{"n_head": 2, "qk_norm": false, "attn_scale": 0.177, "init_std_qkv": 0.0451, "init_std_up": 0.0451, "init_std_down": 0.0, "optimizer": "soap_variant", "lr_head": 0.0148, "batch_tokens": [16384, 32768, 65536], "doc_mask": true, "steps": 4587, "dataset": "wikipedia_en"}
Each number is 500 + 40 x the weight over its row's rms, rounded and kept within 0 to 999. Layers, rows and columns count from 0. Numbers have three digits each. The size before them is the row's rms in percent of the matrix's.

# layer 7 attention key, 64x64, rms 0.228, rows 43-63, columns 0-63
097:480542524540559565484522523477546543564394512521490539462410500525509427503522530478414473471441470510481517512530545469461555522504533538489488522491533529523485577527481562509564455500472451
097:491533426535463466441441479473488423431452467550466470483537502485475499471527479523447480427446479488482475448465486497473444494541447493428448454460498495460513507549475446498454422483573536
080:494541465461496470524561499435485530594505550481503502512501465494533511534514467490632574501479460491523437485460576492464496483540517505462438522525479484513511459582563529526467560466476548
090:518492533556497477527467475488460453454462543467567497468494463609407468417460532491550564529496470455485482568547494425476511463515494443536451500473524458493511453497566498506491468542480496
087:525519428451518569566458539461500473502487526526522485439431506521487529577530480408498511520462549538510446488493475478464474445415474502457475407484487478543447478457475491541445490509532452
090:537484520487511566507523512511593528480460519477528477541495507443465512433509488475444522476513450420460522507526453483486493457518550457470485368473502495442465580452520562520493448486544546
103:413557568461521509546456499472505514482539460520514547562461554498533533520498544496597480425473459543488505517457498496468555530507495553520606503470431504516458521499451483508467451522569509
081:539547484480470473562465463451571426454474473511510524504586504502528519525421547492560464538430522464546548518470496517483457513503536482532480435475539603517509469515520581490510555523486535
087:469506460478425479520438544482511518481480471530436503475519438513489484483490452504459506481424527489455583459488444380457496509447469495424497494482551482400479514479489529539523454449489530
099:460465455449482470454479527482462456555505498478505505528480437553486402509468502459523559482493487489511524489538528500486550458499467460490472504426481503579467466535521488487448572378483589
091:514484483478436540576493549446429420515459501462529550538508456567495540465496439539484469565552547533570462517515453528485536596464457502514494481481523525475465469552531518519482492506574504
097:546556496484493466434524555474477502481492500571562482546502534479479474479550476506506460500423572557429495548541494480516568562513492523562448510472472529482442463561495466575541576509470484
080:511550422499476590446471504487534577460477496563475514526545476525527468510511534473479458447552503499559551506477511535583592535533425476466493476444459482442496496525507473565453486498492463
094:551548590555494534487491515552462544498467484551548525501431426478532567572496509498567543546424520508466510548463496502554515549424507499480478464490532525550532471556523461519480568501484518
102:532547482525390482539538475487470597443502561535538528544482552521523601511497488509507486523442502516538464479550517517480607460503537553526471529492527516552525514498483474449562491530468485
110:540569522492518474447491484483525481554458491593413539482488481474502474468483504453519424498470488384495441513446495467507494467460496472560482519502482456466459479493500496497457433404437481
090:410493492495498538429457489438516425488495519521470470516592489579429460516449525511521508445531556427472489546513489494534509393482515484493452443472502497511497554510492498574494527489453488
090:530467520506459491525492495489533465472490457567532554485504430430447466493491529466398501482594511470465538486481473451511485449448452545465517471509538452554486473495407470520495465511597504
087:523452509574514444502476513501474468475494522477463403539511493578529512506556494534498478553529551415462543443518536478514538453469443569490529485421512446474493477485498432460445488508492425
099:588478507554483515499440490484451494541474487466476471470509525493562473468405496519513513478467476491497464440478449464454531461436490459545564431460430486485496506527518516518560423543483404
089:526493421564498523520451528477476575559516498516482547513486485487499510504504441524454463522437503515493483515532576407532502550488486488541601510487542588523497444501448460496495508494500395